config.yaml
head_dim: 64
vocab_size: 8192
bias: "all"
init_std_qkv: 0.0267
init_std_o: 0.00412
init_std_down: 0.00412
lr_mult_up: 0.644
dataset: "wikipedia_en"
Each number is 128 + 32 x the weight over the matrix's rms, rounded and kept within 0 to 255. Layers, rows and columns count from 0. Numbers have three digits each.

# down: layer 7 MLP down (transposed), 3072x512, rms 0.179, rows 168-347, columns 224-255
# up: layer 7 MLP up, 3072x512, rms 0.118, rows 169-348, columns 224-255
down168:144130135104164100118168082129108175088128131174096170136151154180137109061040145107100097069126
up169:064147090110107129139146139131124064139093136106099084137098132139141140103114127033133113117179
down169:118207154136123084134119144123080164076151129143134184117135083052157136118141051141128134098146
up170:174124159146122084137115126122076145116143098120105141108096050211120141184133122098123159061115
down170:127164138068168141097103153140145125106173038121132163159099154051068147157091181114171099126103
up171:166128141125158179116125112111091058150093161112080117135090108139110082107114123093111140165122
down171:111195104084116124068118130170153139093105130132138183146131162090133145109122109114134056129115
up172:060168114193094073175072100148126144118180067135144109114098066135096165078147109130169168121126
down172:104134083121155150112166114114082116147128064148129129125154128171116046107124053168094083059145
up173:125151167164102174139121131153117148194198096191101136071092109157119135122045091129174175182194
down173:096113193177130079128120144082175156065096227119143138165155172144162144068091056159118093130086
up174:139108150102114148177068198141137158083091113168136093132132131126094148119157119152123150149214
down174:119126153097139131207226133092140128134163117139084130129176089124181145099117091126090147089143
up175:140154134080109152093133106162089141119105111176064124077065121110139104138116138074145119118142
down175:086117139143085125159161109141131152137131082113120147096151146132169151124162085154135144113124
up176:094142111152158095128130108157129110184147111135144159080100144090126141103122087129142140107184
down176:137136139159142158110117117085144134128119115097123140102170129066090165131142137178092091123148
up177:132100158108154194168109051175206175120071162105106116128139154126130096083153138084098112117158
down177:153155111128091157136132136127149157144136118074147142106141115130151147218048169098144121161123
up178:167090123074113174087131164123112131114180146143117168184067037083116095122100120111130160133031
down178:151078125131138126144151137119176142148151105180122123106174125113152127147145058071140118030155
up179:137174185129137096094149105139154095071144049137172125118159071159104113166146142128126082092148
down179:107143131115131049163125108165122208126156082130150106108146140111173137141144112099142167128105
up180:120041132148152108086143063145096120088128126108099175122139121180149192179102098164118119181091
down180:144179182125127130115132149148137150095143151102121109120157115135088162135100162149061185165146
up181:124141143132133186139149153145108122142092136087101188124156133114138098103144111156067140086143
down181:143128133170128095136132189103194118130135184142113092138106147108120118124170106173115100150138
up182:165152200130138131107098173118091120153052132145123153134075134100141117113156077083125150089135
down182:108118121136077122149156167124165122090103225101174116045124095156132108133159134129135129083131
up183:196196051165147125184076160152108120160119132137088139133067135169146132142198132120133150092185
down183:086124123125154092119175141133116125167119107124135088163176135059149143146119145153146192185089
up184:084190111149062058095079095155156144139144168175089127129136110135197123145123129162070098089130
down184:127108136120146133129111116153066169134167108113127136117155132077113137116129070131156105092167
up185:126184157157095131158143070162139161044109139147126141138070096120177179163115119063134090141119
down185:083081114130161138121173049132122175098137146103128084131065123102134138154132167103119083110110
up186:204117179092102136118152097128097105105079133179153128210166179146104104123145123093104166125154
down186:177131141123139101083106155087110033129119117129093109110185164119069180132136165078123160083116
up187:088105123042148151128078123100138145159125157177134129117161176104116124168138111142185098115136
down187:153159204118111103124160108185129084136220077082117041185109139161091141135128129099088117075102
up188:174124095115104065123135171180150089123162146173154074138094128109099110156107112192148161153116
down188:144098088102082152160076133149098167174136098132068134158132198115157162125123112164101151094144
up189:197185118148178127134163095149154141105127125178125142143172155150089121045156086104184103098120
down189:183139148115097161139193000146171122116123104094165119102090147136170110149094046139102120073186
up190:185115114082091102079124112125162064149071168125124174078149157125069120215103160153160112181124
down190:165110099139097152123132208138122133158074094131174077173089156109178086110107124099138091180113
up191:134143122135157134090117117133094135116130152160085154101149061179138181081142105108110157128148
down191:193103146149161100080146133111122123123161111147093126105107102119195110115153173118142069111112
up192:101148082171139133126091125156125092172143140110096147150091153081062143135196134195153090116102
down192:064153133137129120103138130064109126170124068125182127127147138118095139160095044082122093126122
up193:153102130095086068093080126090143167104125211120153144158098116148107168093170142103125160078125
down193:090147081077107114164140059122140145116099119184141102132108063128090137118137144159044184108093
up194:108180101133119077119107137154109153191172163098100084107148140123161119145170114132138178129141
down194:119167083120137182136148100054138154075119140135158135101111147127182146142063148157149123095126
up195:106047024185134108110243141113137068166141153178169187161129100149154080129168138110124158162130
down195:139136126247146208110119116103136182118072090095109125158138157079128097109159169149091193112087
up196:151124136115120177148131170144129167190151113131128141122083143143121141140119092129070097087153
down196:117080118135118137143109106134166135121099164141121075088122125119114151151178132143153177197141
up197:148089132165141130115180112087184094090113177154059093124127161153106130135087088074075123127136
down197:158149107133135115128126160083147192152173094115144189111144118051145149109150147086127105136110
up198:208240116164167183166120084154117084140094120214094199128122135103133088081177156175169153118138
down198:122110115138079161155151113128108098128130123118120103116134089189116115116079157116161092114143
up199:147092052064145201147137082084097133201039117039121160165144180097146100144125183121070097143156
down199:101143153135144142104180150111111159130167095196157113112098064206090112162132080138155111106111
up200:105092126141139093085086175121091123130170122128072096120165061110138176080092095106152113129145
down200:132127134158133128125160122123174143088099188071123113130168147109110175137158107100084085160129
up201:069099136148167084147176164126124110186162142149091175127132101146098134106136126133143109206206
down201:111145036114111198147134164096149154141105088111106164092166158151151116059146113077182207084104
up202:127109044176082139167138073099141113143093150156180189144125095166097104132131108083203089127157
down202:145175120077153122159155129090102084124132161132107076095129113074180127138131134133081127152145
up203:183133099132089096088107183093168113203136104058085156130054125137184138103144186176148106147091
down203:138069141151165161120123106174119155076146163098170119140131170123135118104096168084156131094176
up204:140155152196078165171152173119151117110189121163152151088122113131112127144086161165148115091130
down204:129099144090141162102103156103167097122099176106097128126152106159120167098131177140128057137063
up205:074147172076142145125088109168144149148120089174163138190142145083112163146139105164138125101107
down205:158143116094114177076105149116164146115083168103079162118132116146121119130101148146112082104157
up206:148157074137119092153194162123183163083104081118134070158060136139076162135094159134117129149183
down206:105156152159136111078147075177130156118120060089141162149109089156126131127170076093112124168097
up207:149163129167131121166115109141056124140138143186174116108150148129164091168083180149103114088177
down207:129118090100190192086085152218193154164117156150087141085134112079120191134128073100137095111074
up208:099117163199122158133171148119099053111143098115154097101121107114125107099095106090148133114147
down208:111131115060091154078064138142110174121159164108132138113150130118105159191109156168130081167170
up209:141133133108149132126117134165101097100143093124137069096168129122103086158129092198157112143144
down209:150125136147173161123124113157156086078162085114038154145130138148092164123126104138099093124157
up210:149115109141120191180125129106173137089130075163152115091120132113125152210147137151093131050095
down210:060147080202182178129118113128122081149138122139184121109160123132131111145176116120181099163112
up211:105120113144104068138133100131088103101107140121128078120098123078076146202150122134193171109094
down211:106117151124140190163033097097193121136119115107080111114128104114153104080108123119119109127168
up212:069142158162126127164123141157118092128139096132136099111150169148097138128121135122133121127122
down212:139094136135147101151075125174132147136104141156144139129150091157140137126171112093134116070121
up213:102003144139129096137087032174115105141128107124147145154166121175115190145158101120139156174128
down213:086104151145154115118148187156103131125176122127125152098144154149090123177124104103134167148132
up214:144104196043108103140163164062094194097105164161078175130122132125073190198129107150095120132126
down214:124116117160111077126160093077106124125186116106123180164113116098136101120110152086148172143150
up215:162162119157095111105072146087096086053091097094101127082080171107094180128102172145117167121139
down215:073154100120108104121164175167146118123121127101044121143141203107186118079139043123103091144132
up216:060117105146173150139141162176150137139150120102153157116106130118097112146145123122161162143138
down216:144138111124152109127071115116172178098082130110188099156171146138124141069095064167117120070108
up217:169102148128252095169095133140101069140163125070203149130162157179133103132141137168115180116162
down217:095125149093075111149135149120110123133150162128136097120107080102126113122103072099096087110117
up218:134157090120129168099154104140129153145093087151175165111161114140127110082129147216131182159157
down218:124142113212085093187112159170172104163071160084176185137211131072160122153097147094156075130137
up219:130137070104129165129021060149089129143195126141142110081069144106165140118106134149103109130139
down219:111119139134088082114081126131094143130124122147111126149117139156110161151202097126151178143055
up220:081184117150120125181144151112097169111158089153143115156189130127122100197138122177129088112126
down220:148107143068118166085157148149139139125108135086101131148097122127122141095142099134124113157135
up221:120166151155143100150129118133120168152172147114147136150171127119082070119119134152119116029183
down221:036162141149168033130120144137097192137122141151150090078129137124107165185117091072209150106089
up222:121145143168166117098161123113085124162134089165135090168130080132152129171143108101126098178106
down222:139140052125130185116160090155177116145126126094087161120093124140111111076086071067074111140118
up223:140164086085096144151120097113130137148144131151153117126071131141137178135122105117116129109104
down223:144123149072112116127190149102163123124162172095159082178159120158146100153181160146155112132202
up224:152151132129129152129128115140149117130112118103145124162115132150041113123148138160105095080168
down224:145098110118138138105146137109104170175157095097184062155125131142120166108141109077065129165124
up225:146121130122102179124115108166216169186089137023061095166054108133138139152131167146190113102117
down225:144133133098161110108109131144084125140120125099023083147134137182140149109086172220091125076114
up226:121127163130127153074120086126162160088153086175103149196115114133109162104120191130168135147110
down226:130093086153111114149156119110115085104123126193099126158143108165135070054075119117159082068129
up227:106134103170091145126086176134116191178232062140083098086146101135120130111126110163144164096114
down227:107138168129121124105126159109106191112127135117135125148114158147118174122187105165176110151108
up228:112117114081129133185172130097127182108129122160143119132135068133137121082077155129158123121136
down228:139110184113127155167161121125121137146116145122094172096168109145124153151129110141147093148131
up229:068077072086126118171112135087105134150129146126131140101179171148097106144156107129085125139101
down229:131144102186134106090046121134169149137118101131142110096122118117151155121162144142147157195146
up230:101109194127131141115060089103164134090122178175118161144107128092099110128152139090170116034151
down230:095131123145177104167113197146126162169158119138140122085120158125119176175103103125078130086139
up231:143120109134106118129116153120081122098145089165081123070114120147100181083114139150158111063147
down231:115104102203113110063088145114188121087140147200110073177098133151082118171183096140126190093097
up232:178105161095095068108149173160168089130195167126162126129135180117099141124120140109059068038121
down232:130198159113135099113170138086096125130150152165136150099182149184046133110128148121127085158126
up233:130070065112150142121130103136135087087117138095197130133147113110136105162125139128106136171147
down233:130166222137096057137116096078119130143130102138072121169139204136134159110185092134193098106106
up234:161132076133085133111137128126143134148153137098150170136066121178131186137128118192074165137131
down234:120199115174155120133027124074158159097147101095137117152167103129119121144132164108155138141119
up235:117145133113139090147100120113102157154108083130102143106126105152153113144132155135183103115110
down235:046118114108127085093052088115135161198154113088151126094152180078170155150157158143125119131150
up236:132134113096110164212190054109121116129095134083157099145102079140144028152109155086114149125121
down236:115095124108120184102090099099088059079157157128139137115152125178161134066105065146098162132126
up237:121193127142081072105164162140166143153131094130077141105107120113112063172163131190167149118084
down237:126132125171095125145089155163116071117197147121101150146124125087147172148055228134162158158156
up238:074127170093075074102097193154122123066128118088157103142086114076104088145120129097174109096121
down238:130140093104172114118127116113143134131096132162126162131125187174136128111153077113112141166151
up239:090156107106071190105099112110206151108139125130162103164141139105141089140189072190169035160149
down239:128125174178119145130105233110145084073118070180128120135105128140041101197103132121141131113084
up240:125194120120069123134104085112159085121069116126141168131160134158085142096086157115102095130135
down240:150136131149102166174098178131089129109143198035120176113137101110190118072134085131150092061097
up241:121121173170139129087159108138146185088134125118069125142074163154104115124147145191183168080129
down241:113173108124140190088112091156056146110166132176148205168139143091086143117112105099045108159113
up242:121075112127094142131178175166101126130086131088080105133158105142054088088149142126162150084136
down242:175119111120131123124107088126064165082165166107156151135090170117149106136159117170092213035137
up243:134085127122097157201100093142060116147161114101116106129094063131131102146122125131128118048138
down243:113146085130170119135173127109148085188125153147152134167159118134148062104112140117144113082110
up244:114154115129129136164079081149158092079112067116126105087127125155099136183164137097114120146122
down244:185119153133147087109116128112095150164172142104078160068139120092180107147065108124171139120139
up245:152116169108078136119125124159121129082143140145106163176119134107113120122128126170129121150147
down245:158143123180087063149102155117123111071153153097137117094149154147122135195164147168169118092127
up246:135100086147105105131156074147119130161094104182177174085142102118103155109126137175189174160113
down246:091119192091138175201114070145080121123072179035131130105089097098117120132144144123138137091143
up247:073162110158080137175118131129118092061074162176132098126162158091141119148095149142136122110146
down247:126133091160223148108171103145120076160043175142170150056055183099133132108133127095160198156176
up248:090164114169096096183161131138139134067142153178118182095158130159166113052092124058110122126156
down248:125204133097120099119125146100121138106175041076144112116148143074072135141126146128136106118078
up249:175190110137110126129112141121080163097116149127139083125138132106105146171156127140171136141120
down249:118209098197119098133111183051125203127157143106118108142116064122141101116131131158138123138173
up250:136100078196120119122177108189130136121148078139113186145143156140113123144079152118087140105115
down250:163173157114137107142129119087135182135126150088103143097151057168121123116057091138162137113149
up251:150104096197128119140189070153108126136172109124108088127134115093142104096124123064107175152126
down251:136173146119150130073137125140165152098131128054163162098117158153145147154137040117150153096089
up252:135166111134093133132166143088106146104101171122108159126133128160167140143219080147097119139129
down252:151054100102120167153157142122111111137126091108147108114129055087150103156090202116102109081156
up253:109193152121109084131112107155073105146105136111160136134134143073131118113103173113086137095157
down253:141082176141133076112150177094129155150168111126106140152157130132142157105096092075137110113156
up254:101124076055156105148137119157168111138086120135123120139153138110141099123082108119079079076135
down254:219146148130161119108133108101160154177157110116101123063125113117114148114101095182164161167134
up255:128148115168115125137145160156146110143111160148105106116149140068132211131185137154125137161110
down255:154178127094124129124103060125185138144188156165140154129125135123170138183113115076114129136128
up256:148141049121126164143069135154124162149144132072163136120104126122145124107087121155111142128092
down256:159180116075115158101140121218110181163156090168161148113121171181132132099148096127098144165096
up257:143097139129129169099097139180086143118116121122138130099148106111123092142137148159133209130109
down257:122151174137047146180135117117140106136089114088103136147122170169097123121156139151148117178118
up258:159107132102128171086098107143128118132123174130081093086190166101108116104120156066116178119127
down258:119129141145178154161149089137143120102127116117130158156117139104097115196092175187122138119127
up259:137153139109109160135051123102089124156080071082170146149146091091113207125095138115095043161110
down259:115163138109142135145148108065087172149118112088165114110129115075126121154100133100123098126132
up260:067130156137121164111147115151112171120138058146103182139135108094121169126132162128137152148120
down260:158165115143142138120140128124066151089102161187189064097099171158125136126160163154132103131128
up261:112111086160140144064165125147119169106125074130165120111142106130130152178098131152121194166090
down261:188094068169072167121140129108151075198133122154089119200114129044108145064128149093110110173175
up262:111103128126152169124140177130137137053112126104127152113120065129177090139100165156111084137097
down262:130156132186130124177106056094149142090147128173102164078136112124124160088125153164106122122152
up263:114177088145115098083142121148209145141149085085133117152197122131148147094129119148109105088121
down263:078141103120134123078106143065155118156072081093104068148113177178112146144109130145082156171117
up264:125116120170074126123186071140105109167124118158132169147167120134083129157103091085118114143086
down264:116125114098163112140151090091112130141116127115154123105132156135179133096122075155115124146117
up265:043133095113094128122119106102125123155106132166076109139124124108176136164148195049138088172144
down265:077141120115147087130113122102067178076153085080124124149178139174161161064074061182133114105120
up266:135158120118141149109194186121069150167102144141108070121130062092088133134074125156090139119136
down266:121092112110133108117165131100097175064141129119079143139159141117072185195137135082107149116067
up267:132117106096113162086117131193152094125110124116152111143126123137101135132107155127096142123122
down267:108089129113106089114093086182155129152128149088100132114122164104115123141069140119170160102124
up268:119224232163142126103094149119078111145097100143199104137090137115132159112134085195075128136169
down268:139076098083109122098080126169133052142174200128155146138126116157117113089103099118180102115097
up269:129092193109156122073156155176059118127140083144156127141150157129148099135172160068143217137197
down269:038207093087132123172158114069102136178125105085087086096114106152106155088097039152152069137035
up270:101109149142127124144159099110136156164145095089103105148100111135155180143106067071149120131125
down270:102135097135115128098120151110116173146170152127128128129133196164145149171139168158155088176111
up271:119105139070131089146125124067163121087141135141127173146117148159174137129146115120100157091158
down271:136127101160106133069100098143142165138102166175135113162110197082159099132151136124128139114092
up272:129116136102105133141131071102157121149132137095114148137117092182119137128097144152130177175189
down272:150115124156167141109120102110095125141137108145140134115128131103131078080139101144111132116168
up273:175111137107135069155163120076138142182095047184083122102159104153163145150130143152175154172111
down273:077090177033072145153098130155116164127069122173082103183092140138087121141145043142126085133124
up274:097121106084128078129119130111104110109106125147146148106115145116160161126124100079127102112132
down274:165119133191126147126114141151144174153127153076101080143103091146106117146138172114096158128098
up275:098118109104108149150071122189116113129162148098069147094089141116179122113202105103080067153090
down275:113110150131109092092115093133187104156148099147150159166140098134196141136111195106128147133145
up276:194149122148098056144070094092126088142104145195119112166180099152093190101141129101134145155118
down276:125181116136079122074141154169086135133097124092114168111132102083155082136153127137128128052141
up277:103157158110154189131098112161108078121087108163122173165147118101096142162127084152131179139158
down277:144128176128157110127105133154143129147119076117109143102119168156159152158140141118115103163134
up278:064071123161127141127173160065090149155139126120109173119167190131114150120140117172101165142138
down278:059194174098168128128117152255141086142082095211116142111116107061114145150094080078093115135113
up279:147123164121156167158131088096123133121180124110107135107137186162117136119159126158127154187103
down279:103123147121131119104087151113127162147114130129150096082158130136160152128144114082153123150120
up280:106145112103117114117133086174105178131094102145171108152141086110159141121075153168100112098135
down280:146058182114113091159112155099128104119130139096141160136138089146073158164074139078177098094103
up281:079102169174151114154100115159128109106108150108126095085104192135174109150105065124131130134213
down281:174096121150115114149099088033125153113138171124105192111154106093120133129166140145154099131204
up282:231135121124126140151089109167164182125077153137126125153155117139122083114113136169124115143127
down282:109096187128062148187165099114095075181101118117114101099107120099118139130115114130111111098117
up283:123142140028174170114131112119110164123095137179107128117099068111187126153130135130049170141058
down283:129118169108120147176149124101101171129054146092170125090107184114136144110189135114101127085169
up284:158129169173176145139156067125111108130128154114156133177172136195143085121186134113117175098120
down284:176143109110151110146110119108128148124178119204121090150115105183121156080171133144100105198159
up285:175096078119095061187078087090133062128132104202107124138171161053082081133194109138136167161131
down285:129145128110167139140164157054102154112103145107114091138135158129154135106080123122162107168105
up286:031096161075090109098077123188105090196137118113057161181074097085107141205160164130123023080116
down286:076179166133142108129124113130194102158122132106206157108168159125142195194112099178111078118126
up287:124182128131123131095103123122125172172127147165162154025135090113129152145150098153127137115090
down287:090144128142120124135169110111132160068121101093186134140091125179161106141136103159097175096137
up288:100112085134110090074151137091123145062156088084088104074152118149130145079109155127122066135104
down288:128156133111109118146113126109203150117140209107101164125076087115130130155127125108166133129102
up289:162134152136103125112124163190146093160150119170122051136145104072140137097089137068110130164090
down289:085117118122097152107171143104118173153169136146146151162064113107154103124081141179149105113079
up290:208094120140053215154122098121167187119158146116102114179152118084118104107077092159113128102098
down290:112093141146133111085098079107143136088083158121092156147149145088171158047120147130126123126161
up291:134174136183094122116153163084113136073161143094117108138103165192131212153146128053134147094084
down291:082137094157184120145059123161169089103102131126082127115128145106154114076120112164102138062130
up292:091130073063116121121098105094105218100185085149102091122130114119107131167118177174123127091182
down292:156160124156122130142112144104132078171150125139145121197104110106049116166175129095138130142134
up293:144125192130119080067167147127104116122165168101128136141117161164108090163099119166113155121072
down293:087094149092161118105094142130107133100163172089131147151132142092126084146058087108124107120129
up294:149150077081128153115173132098100119172175169088153122120132072212143153045134124125097100090123
down294:136126109093103094146065103111119078128123118171120098123152128109166125172126135185158152132108
up295:166128127151133171139103101149137165114124125093091153091136110097107134113158186140112155134141
down295:134120163174188203181034094124157135142159133152144145146209160137079058155171103091163145129190
up296:173153082134133193148100107113169095145078107143156057106142044149090149103137094118139096144121
down296:169119116157145139143128064151178164083142139068110100144095084122142097124082186138169158087168
up297:090131118086184111111167072136129110161126076173114145134115126169123151173101110169122150106151
down297:103135106123130156096133157148095100090135121130083049155092155125055168144150075140135146117139
up298:105092084135152078119133142119097154154157162092125099100125078087115163146165150153117134156096
down298:163142148122140125084104158144096101183105166111115173128109131105104125085132210164100135154075
up299:143111102194096134113118085162154095162134129097097115110127132138144085119194138066122097146168
down299:160070109130133119146093129116056096117112202095146075169193144090155116185087157111107132106080
up300:124109131130055154123127150179082159142136087164138130115143139088099127165196127134195126135155
down300:180124163105132057163110110102190134131068149123148151147121134085141052179159168161142115099113
up301:105142110132091179148079157190126066160114138093144090082128120115079156173155120115085170164128
down301:140165155119139130162048157129077146097102130159097168134104088159139128121153164155118136145121
up302:085104144117119051119097147157105129128173132125124104096138144181124189082136083065144175111183
down302:119170082155075130150093119197109118080080134129147074106082119068144075137134138163098107041093
up303:085147161095149130135134089148167126149057125122124077113129106086118113185161139153089153160099
down303:155109149108166104165094130059148154160113069149168128124153120103106161154162122122126187105118
up304:111158108125107164095181117169096116134105129130203098171115105127152180089152150149127113060164
down304:171117115110100123072118208091112124154170167093133073183129152127101105123090115157117086136127
up305:107081158145132105112092171134082043156133158141142158100161093118138131140152125079178111081093
down305:097116101156078180111071117077118140145174123120101164106091134157143151093126135113122103176189
up306:095151185183137127151103051139157067153148118142143132118131103115089166123150206100093103150162
down306:089110145106187161087080159094152184105115131118073122112074142129134136116124107062091146060103
up307:130118131122123097120106128119172095133105062120103080153099128121132182131163133110120155182208
down307:117117137084118143102112164085126121116128091178105119116112162131145128079157069204156160121092
up308:159119114136110135157139107113138152131164141072119101104152112176161078099125135103131155132102
down308:188116107116166150129133137161100150158128137091161113094102127155044054123202124119099094085053
up309:117212122133130159163119153118121143106137116113156172169055144087109110083092121165091139111172
down309:129096111121141125135127127172158090113087179154139131166170124182169126122148138157151149139127
up310:143081088119140101133186117188130136179161142154162088165108168123136104070202097162135114194108
down310:160115143107105100082170137151152083192167101133092117155065195164114182142138116159159129046135
up311:124160131141143133151092133147134118157180181176144090148111104098131117177166140120124174158160
down311:131152133136145182153107169134163088142093134120135123158123108193169132123102093099119108157104
up312:141150089169040143094141068091150113097122072119123127069106097135073090150133162147107142165152
down312:120125156091185198098123149149101114125141147159145161092120086103113122133147105133150103123106
up313:125162126115130099131091143210176171103124154085145131125173136124139172125102155148127153125084
down313:116080129129120069108176183122141112180146149121112151129098203174169116099146143092094160109107
up314:175170115099154141124179117123131068140136207210146136141176117167114098096134189127167125141167
down314:133106173133100089117120127138146152082125109119124187091190057124122115202156092148123140090141
up315:144083081109155098096085116157125152188119104118086100115130203184121100083152119150083101191152
down315:117152180158103076112171154132142170123134151090174129133204091087104117137160129134192153020127
up316:059139105147154140102132154120108131104136137159144174094129112158116118120122157118091150115124
down316:112163124149110127185153149105137154133109169190148148080128108197153193177102087165067112143142
up317:121099206127139119131149129116091105117144182141108149145137135129100162098128134189133140140121
down317:182144073118088164183162114125148144176124089156153085165149158145102111169141141148107096095120
up318:090100082133179174128162198131135146153128112099154120127168120108130156141131197040129153131126
down318:183071111164140063094150151127107054162114177144129143112119101136103118155140120134187104137129
up319:107132094125163106105135144122136131180145136124155092072077113093132124165105139101122141105151
down319:170107171145155103106079144123118200106114147139151191072125139125146133146147109133100222166115
up320:080083145111160145051159075061055117068186134155105137154146130054108048152115123124070160136190
down320:114127124089139095182142095097125131154082114124124121089128151130130110143128099072105117127153
up321:106083101123133180125051062123097103201178052102138100151161113098112122058161180104131107152102
down321:093105075123122102102132132153093151123076179082197187137122155159162085193097078087121133129127
up322:108081142120136102130111080152068069134185163092124077091141211120132161169096167115126133124186
down322:101079184112071099170177143127114112158097200132151130124142178166146109131145169080134134120082
up323:138142162145151112111138138121163110172139118088132169123136129123105116125143104188140123098167
down323:108127142098120140094118126153131142085126155139122118135130136124161117090171167144112159125142
up324:160101119067169136139106104158138130153104120117134181140142170186146107132107169079138111114115
down324:147143200124143134095134135149196121165200153136148086123140023050129162086083126073166116073117
up325:122155104132078126133136134128113140095121191099139139160070139105132135149141160116126137143124
down325:125125087169162121127079151127130132094159189175102170152055120143108098125200136142148171123129
up326:121140086147175083104111151142140146125107117142147073188111144157124145132143074122107138116119
down326:171147136169127112103117211113102144107063099153124193089135113072119121155151134096113128113112
up327:086097144167119138176170104161084104107159121114094098153177137158108100152163124195153116113147
down327:120152154115145079104097169096135165167150172137144067117073124071135112123144136069088138156087
up328:175113148149133120164155167151137099061138158149074154125072116195139193180144182131121133127151
down328:139102119155117191071097174154163105153121089087105117086119122149148126112071149120120134171106
up329:167102155061151135054178101117107174121184098123143146210126113191122091148142124078134170142170
down329:097136151181088098156081148082146049097084092128106116040130096139158151098075154155143125068088
up330:111133172117130132115123149141149105171133111120129148109114172124103128092119104199128125095074
down330:108149145123073107063186127153143133112165121174191146118163201084140141153100103137111159129083
up331:113166157144127081133096115138143119081090099167096085099111134096126146125094143161118091123117
down331:133152139134087101138127124147125129107158084119098130172146135116107184088122090133109090135114
up332:175172141099145130142158084105141103146118092145122114141118088153109143146111100127097124154136
down332:132088138115112061132088131157106164106132156121199120141184175181132162080126159171086092146145
up333:089107139140095121076156071149132104130140078123140113171169163145135185127183095074108103094113
down333:191093137204114141139127115101103130152135067088127135153090071160104160134170054106120094092067
up334:118178148133149125119057118079098116161089137167064134170112066155131121099166091151161159171074
down334:147082151143133199102133164117160167165136106126198114118132116110186179070133174119093139150098
up335:098090106154165148126118096105109129121131149118137138122170133092131141126100130137118100125158
down335:082137104078143152095150146109130145105179203144151111170151166112162154124157119151151137158133
up336:129125145167074145122164155160081178074158151098106123152149117139155170144108168203129103136074
down336:144107135183127141119061112123120116154126194171178121120121164185129152107159100081149134100116
up337:066147093159091149139175161125169089086126130072054123175128138131112082148180083179122188140106
down337:129111123175150083179133160038121168089131153147131205149096092074123146109127162062098146164187
up338:121144085105126101156149134138087103147122125110090101102119133125056147111166097094114145149130
down338:076119129130148122109071121183138140177153144168093133106197125135184090135140128170126133089117
up339:131132108157125143070165109128141140108118095123197128151109096120121167157183181183132106155230
down339:151115122118164110131124126125219138123127133108116097129187096123174096144146130106113124179118
up340:138130130151126181119176100057099140151112142112096124086089147154142113123146102119104082192149
down340:122140158107132122099083159116082141116133098087084092151062146108099115150105138132125148106106
up341:099126172175190098147090112129102062121154113153106124161141099181127040139099138163166120156160
down341:085040110138116144140132129163096126153120096079119118121168157130166175120126119087130178182138
up342:146133095121127174214078167118198089164099140128093147162086144079141116046099202039108146107141
down342:106177149144106026096113114118079168159209159082099061106161066158119139129161150138083123072108
up343:152102132100088133121160100089127127105113098133101152169125099130119109101062110141172130131152
down343:080150155150095118059160085035116149169100092231130134146139087102217148084068142095149146158113
up344:120178115124062064090132103124161144098178156118158144161123152156143138123184113160093122101122
down344:102109161142087122162173126142138103111103164096134103128162136098055114173117115115076148136091
up345:119142113152126186150118136156061162161168168094140127157154097129121169143126113079104153188145
down345:120142110237128174182171146111122141200128156136164121144078081137090072131236128170150160112113
up346:182107093111143123090105130124098112088119130123093102148112135086106115146150190141139148100091
down346:140196022134135064149103145133146153105119133107125103114153141188109120134142135127089131138106
up347:027094144158112155165085123084141087073140107127143172080217086160150170159142155141105069154204
down347:123120095083139147138109100104100064195152098117111144106114118106164070096097171168104110138117
up348:149119104116080210131070164147024166135143118086132182173187112137144137131120092128145086076123